Part of a small language model's weights: a variant of Muon for these matrices, 5876 steps.
Each number is 200 + 20 x the weight over its row's rms, rounded and kept within 0 to 999. Layers, rows and columns count from 0. The size before them is the row's rms in percent of the matrix's.

# k: layer 4 attention key, 96x64, rms 0.242, rows 90-95, columns 0-63
# q: layer 4 attention query, 96x64, rms 0.233, rows 91-95, columns 0-63
# v: layer 4 attention value, 96x64, rms 0.275, rows 64-82, columns 0-63
# o: layer 4 attention output (transposed), 96x64, rms 0.194, rows 64-82, columns 0-63
k90,101,180,213,176,225,173,189,219,198,179,204,212,203,192,207,214,232,214,194,201,143,165,180,195,176,184,190,178,216,221,203,198,171,184,173,179,212,213,191,197,235,164,229,199,186,208,190,181,191,186,198,179,237,226,211,214,186,203,153,188,232,206,195,193,199
q91,118,223,234,199,219,183,197,196,196,218,214,211,208,217,212,178,196,230,176,185,166,182,198,172,211,157,183,209,191,184,216,218,231,198,183,191,192,207,194,200,202,212,157,166,219,222,229,210,191,229,162,197,210,211,234,194,198,202,179,202,146,212,218,189,211
k91,100,232,228,195,218,195,215,197,189,209,219,215,209,209,196,176,193,218,175,172,180,179,194,180,218,160,192,222,198,197,211,212,213,205,193,174,193,217,177,209,214,199,149,166,229,197,212,219,193,223,174,192,212,222,248,207,211,198,180,211,148,201,229,198,216
q92,112,167,219,205,224,187,191,218,215,196,199,235,171,189,211,198,191,198,233,238,230,162,192,206,160,181,186,214,180,229,167,233,216,187,234,208,220,205,220,198,204,192,181,212,201,205,197,164,176,199,235,233,205,208,189,179,214,202,200,199,206,179,205,226,186
k92,098,166,220,198,226,182,200,226,217,189,183,232,177,191,203,199,197,196,234,234,234,161,191,194,164,176,184,219,181,228,167,228,209,178,217,200,224,195,214,201,205,193,176,216,209,212,200,167,172,209,231,229,205,203,187,186,214,204,189,201,207,181,205,235,182
q93,095,204,185,206,205,205,218,169,200,195,200,188,218,198,222,216,201,226,205,156,238,216,157,182,160,210,204,216,198,206,190,234,203,252,179,212,144,206,197,191,217,202,183,185,204,173,192,175,197,214,188,212,184,213,201,175,192,213,176,177,185,181,204,207,223
k93,087,202,183,210,207,207,213,164,206,204,198,200,215,192,223,212,205,230,197,158,230,215,159,174,156,209,203,206,206,206,189,228,196,256,180,211,149,206,187,193,217,199,181,191,204,181,191,176,202,208,194,223,185,218,203,178,183,202,179,167,183,185,213,209,228
q94,125,189,204,189,221,222,226,205,199,208,233,167,217,177,197,186,178,179,183,176,219,199,235,183,166,220,195,204,197,181,207,201,196,197,239,236,171,221,213,230,202,164,199,219,208,192,234,221,199,223,193,227,177,224,176,196,223,213,164,211,183,204,210,216,182
k94,114,191,199,193,218,223,219,198,195,203,246,169,207,177,207,183,178,185,179,188,217,205,234,186,158,222,197,203,190,180,199,205,196,202,246,245,167,219,227,226,199,169,199,216,203,196,231,221,204,218,191,231,178,219,177,192,220,206,177,209,184,205,205,210,179
q95,111,206,212,179,158,166,209,205,209,169,202,215,239,193,229,160,225,214,177,199,197,199,181,180,202,193,174,179,225,246,177,207,230,214,221,176,207,226,187,225,197,188,214,231,174,180,211,223,175,185,200,200,182,210,210,205,184,189,213,222,189,195,207,209,226
k95,109,200,218,185,162,153,205,199,199,185,197,217,234,189,245,171,221,217,177,209,183,206,193,165,191,196,163,164,214,237,176,218,231,211,209,191,210,219,211,215,191,190,217,236,171,195,215,210,177,187,182,200,180,203,208,201,176,192,211,221,190,203,206,206,223
v64,105,204,227,186,213,210,181,197,223,215,219,191,218,169,187,153,229,164,205,168,206,183,227,203,174,196,203,226,183,194,203,231,188,218,200,222,192,196,206,204,201,202,176,214,204,216,216,212,185,192,232,218,159,188,176,189,222,241,179,207,228,201,210,245,203
o64,089,184,167,193,199,190,206,217,171,181,173,191,202,212,212,228,196,231,190,240,183,196,198,177,238,170,223,181,201,186,218,151,216,166,197,188,207,198,183,194,199,201,223,196,206,191,171,210,209,191,186,177,243,185,206,214,175,158,211,194,176,204,176,183,216
v65,100,219,246,217,208,229,204,226,201,199,176,198,173,238,230,195,208,199,220,214,221,191,236,208,181,169,193,210,223,191,220,211,178,238,219,205,218,202,173,201,230,182,227,188,187,184,243,215,188,217,194,198,195,218,205,216,196,223,236,196,211,189,181,225,218
o65,082,180,161,199,169,184,225,167,190,205,200,198,214,194,183,186,205,176,179,174,181,209,146,186,222,229,200,182,180,216,204,184,197,165,184,168,209,214,215,196,184,187,152,200,236,205,156,179,206,193,198,188,210,199,199,207,193,177,185,197,188,226,205,183,182
v66,105,221,201,219,168,191,193,196,184,218,201,179,229,212,191,209,200,184,230,163,203,186,191,191,166,196,221,192,197,208,206,219,194,198,163,208,228,189,207,144,214,196,200,199,209,239,242,219,211,203,182,187,234,219,211,243,226,201,223,181,232,200,188,195,195
o66,134,196,217,199,218,219,214,196,207,187,232,221,183,201,201,176,198,189,163,207,193,210,180,216,202,205,190,214,197,196,171,180,198,210,265,226,198,205,222,214,174,193,226,204,189,140,172,192,192,167,214,206,214,217,222,164,166,184,218,207,192,215,180,191,196
v67,107,200,193,206,253,156,163,213,184,190,174,191,220,190,193,186,191,177,203,203,212,209,220,211,211,215,196,212,206,203,207,236,231,220,209,171,184,190,185,187,202,226,189,193,241,212,213,203,192,193,193,198,234,208,214,208,194,194,223,197,204,184,182,149,253
o67,109,194,201,174,176,236,210,209,202,207,168,190,189,204,200,227,207,214,218,209,210,201,207,176,206,196,189,204,199,196,195,180,205,159,144,210,189,205,198,213,211,211,189,237,184,213,217,213,213,241,201,201,163,181,179,208,202,213,168,233,196,186,240,230,156
v68,093,205,232,166,220,171,197,229,189,230,208,214,227,223,190,185,195,215,212,227,187,207,203,180,219,214,233,194,186,196,156,193,203,183,206,195,200,204,201,226,228,169,207,158,195,202,175,202,213,194,191,188,173,235,200,236,223,204,175,165,219,203,225,223,197
o68,094,184,161,209,169,235,199,178,181,174,195,169,172,205,203,171,186,199,182,144,239,198,169,239,192,190,181,232,214,204,251,207,197,222,207,212,209,190,197,179,189,204,200,200,187,169,215,203,200,210,208,210,208,195,207,179,193,215,215,221,193,194,212,178,203
v69,104,191,225,197,211,178,205,208,174,197,183,218,196,166,201,238,188,215,186,207,191,201,223,184,170,198,247,192,198,193,252,185,207,194,211,198,200,209,220,196,197,222,173,202,216,174,221,204,189,220,206,211,200,227,208,187,186,204,185,216,173,230,244,144,216
o69,105,235,188,203,178,237,193,182,215,182,231,198,179,216,205,172,209,187,205,211,208,214,171,221,204,221,165,198,209,212,149,198,189,216,223,213,195,209,197,204,189,185,236,221,162,190,175,215,190,180,226,179,204,179,187,216,220,174,232,193,235,204,177,218,193
v70,105,156,205,219,183,189,196,203,187,216,197,225,219,183,226,178,188,228,190,199,172,200,191,202,213,191,224,212,245,200,232,206,227,226,218,200,239,214,201,216,182,193,206,169,193,186,150,213,227,173,185,179,195,222,166,215,175,197,210,207,212,200,206,231,214
o70,085,232,204,185,206,193,235,181,223,188,211,182,158,194,193,209,205,172,170,204,214,192,209,213,175,199,178,210,148,205,180,185,199,186,203,221,174,158,166,215,205,214,219,198,197,231,244,184,182,219,218,206,192,167,188,191,208,200,213,193,203,195,189,164,176
v71,097,191,200,234,174,218,164,183,216,215,216,160,202,233,193,234,185,217,196,219,192,204,199,187,187,203,228,216,212,188,205,198,206,201,194,217,174,193,180,224,173,177,225,219,228,222,159,242,198,177,178,193,202,198,233,175,197,234,207,198,201,181,222,212,178
o71,087,216,183,179,222,193,229,212,210,202,186,220,188,159,203,196,203,195,207,198,206,198,202,199,236,185,173,199,169,203,201,215,186,199,181,165,201,214,186,185,221,238,161,176,174,220,209,138,205,199,220,194,195,195,163,210,186,210,173,185,174,208,161,210,209
v72,105,192,214,192,202,200,211,166,184,189,195,186,183,218,221,243,221,197,236,235,213,226,201,226,194,207,186,225,177,171,176,209,202,248,153,215,210,193,174,230,182,185,186,214,183,154,216,210,170,201,187,199,218,207,183,230,203,196,190,194,199,195,195,197,201
o72,093,226,187,196,184,205,197,225,221,193,216,213,219,187,189,140,225,212,166,202,176,203,190,188,204,186,214,203,236,239,215,183,215,168,236,188,200,216,212,172,214,207,203,167,219,238,185,193,239,182,203,211,188,199,223,179,185,209,220,180,209,175,197,203,208
v73,096,231,204,187,203,190,222,211,211,174,197,228,169,213,204,207,218,180,224,187,192,209,178,231,185,205,237,206,192,199,254,220,216,185,199,202,230,239,183,218,190,222,226,204,198,208,183,169,249,191,197,195,207,219,188,221,212,169,196,211,222,221,209,172,216
o73,085,186,185,184,208,215,179,187,181,222,186,175,205,188,208,185,173,237,200,223,202,221,216,178,241,187,204,185,189,199,142,206,182,211,164,189,171,170,201,184,218,168,185,176,224,205,192,221,199,244,194,188,176,179,197,203,200,223,197,212,185,190,195,229,180
v74,107,236,215,190,187,197,206,211,226,156,173,158,207,214,219,206,203,216,171,216,180,181,175,173,205,190,207,217,203,199,186,224,222,215,196,206,200,222,164,230,185,206,162,218,199,196,192,179,194,175,173,235,170,231,203,228,180,191,204,195,190,191,211,196,233
o74,128,185,210,213,185,197,200,210,205,223,236,225,175,195,201,193,183,173,213,193,213,191,176,228,191,211,185,178,197,209,208,179,163,220,239,205,214,222,236,178,199,194,226,184,184,174,183,213,188,175,245,200,216,171,208,180,205,220,216,190,217,206,163,165,170
v75,106,233,228,189,190,226,201,176,181,204,189,222,193,224,155,187,213,215,187,200,229,191,224,237,212,159,174,170,195,174,226,197,177,213,181,206,222,191,202,213,206,188,183,193,210,196,193,216,160,228,201,227,185,203,191,207,172,182,220,205,214,196,154,190,201
o75,109,172,157,171,201,185,208,226,193,205,167,151,216,196,210,206,202,209,215,218,164,194,214,152,187,195,231,212,194,194,200,208,242,185,168,203,209,219,184,219,207,206,193,216,199,230,242,187,203,209,203,188,197,187,180,212,226,194,191,173,187,202,225,225,212
v76,110,205,194,216,187,229,189,220,240,237,188,209,203,199,236,158,205,160,193,203,196,195,208,228,201,210,205,176,223,196,181,208,211,154,185,170,234,209,209,223,177,212,192,225,225,171,200,181,184,203,238,224,192,193,228,227,212,200,210,203,217,208,202,205,188
o76,090,212,205,181,180,193,210,203,165,186,191,195,208,200,184,231,185,248,214,193,168,202,220,169,206,187,206,249,189,199,215,205,196,243,188,223,160,173,186,198,213,176,210,186,179,236,205,219,204,189,162,191,223,195,166,190,215,205,178,222,179,204,210,204,210
v77,095,179,218,185,205,211,210,197,225,213,164,194,185,219,219,220,195,187,175,184,212,203,203,204,195,212,201,191,201,171,197,187,192,219,217,215,194,166,207,196,256,229,197,221,219,188,181,197,210,198,193,240,226,222,182,175,272,208,207,197,180,167,208,192,186
o77,086,197,211,210,205,182,216,186,190,188,221,227,211,175,196,162,230,214,243,221,179,202,187,211,210,207,210,188,201,218,203,212,196,197,172,170,211,227,160,209,169,180,221,191,213,234,195,196,192,224,191,177,177,199,193,201,134,181,215,199,202,240,201,190,198
v78,113,177,165,162,206,236,220,214,177,201,190,211,204,207,186,200,193,187,199,178,229,193,201,197,184,225,216,200,164,184,228,178,161,212,165,219,203,210,238,225,188,176,216,190,205,177,224,178,217,223,172,179,208,197,197,197,201,241,190,208,215,194,236,192,203
o78,088,207,226,195,177,152,184,200,231,194,221,163,194,187,205,190,196,192,182,215,175,202,180,221,214,176,202,212,231,198,177,210,241,220,228,195,198,169,154,180,199,189,193,216,198,214,177,225,186,210,240,199,219,208,219,195,210,168,206,208,214,195,159,197,206
v79,104,215,191,201,166,193,213,233,210,201,181,203,217,201,197,215,225,190,191,180,217,212,165,204,209,228,191,167,172,215,204,200,213,225,195,193,205,216,237,240,183,176,201,162,202,247,195,217,180,182,197,193,213,222,230,186,220,183,204,225,195,161,192,217,235
o79,128,188,189,195,215,206,200,192,217,206,203,175,193,207,201,208,191,212,234,209,196,202,262,177,209,182,226,231,207,194,200,216,214,157,176,181,204,184,164,208,222,219,194,222,213,201,201,193,213,249,150,201,178,170,172,219,194,206,185,186,195,211,201,213,168
v80,099,181,203,240,193,215,231,166,235,209,193,194,181,214,189,214,223,195,220,184,205,209,188,190,216,177,202,184,216,193,214,177,226,214,211,179,159,195,219,228,225,180,200,206,201,223,202,202,214,198,197,157,215,191,160,181,225,169,223,177,243,200,191,178,196
o80,093,214,187,175,203,194,209,243,175,166,217,214,216,182,186,186,187,161,162,219,209,191,200,217,169,202,195,200,176,181,200,210,174,221,231,223,237,222,217,189,193,214,212,210,203,180,217,217,197,175,193,234,202,230,245,212,174,217,207,188,174,212,212,204,210
v81,104,205,228,199,214,209,187,218,198,216,182,173,207,175,198,227,186,243,200,179,220,227,205,193,208,246,186,203,203,235,200,192,176,191,169,227,203,232,222,191,190,188,217,230,188,191,182,201,165,195,193,182,203,204,195,204,215,221,202,235,237,206,201,153,229
o81,086,210,194,188,188,185,208,166,189,174,212,217,185,229,202,188,183,163,203,225,204,155,176,202,177,187,187,186,181,187,182,228,227,188,216,175,170,175,178,202,199,214,158,169,224,180,199,174,246,193,235,218,197,195,209,201,195,203,203,196,180,192,203,212,173
v82,101,211,180,183,205,174,172,207,221,192,165,213,212,215,169,231,208,185,242,236,162,164,207,195,183,221,201,165,194,212,188,185,177,181,202,221,212,227,193,218,183,218,192,178,179,184,188,240,185,217,207,219,217,204,190,183,232,211,207,206,204,202,175,217,220
o82,095,196,200,223,194,206,192,170,196,179,239,175,187,218,229,184,182,195,192,151,242,204,177,198,196,170,188,205,187,208,189,200,210,212,217,194,206,210,190,191,200,159,202,213,200,170,184,143,221,150,182,199,191,196,205,188,200,181,201,197,218,223,191,167,213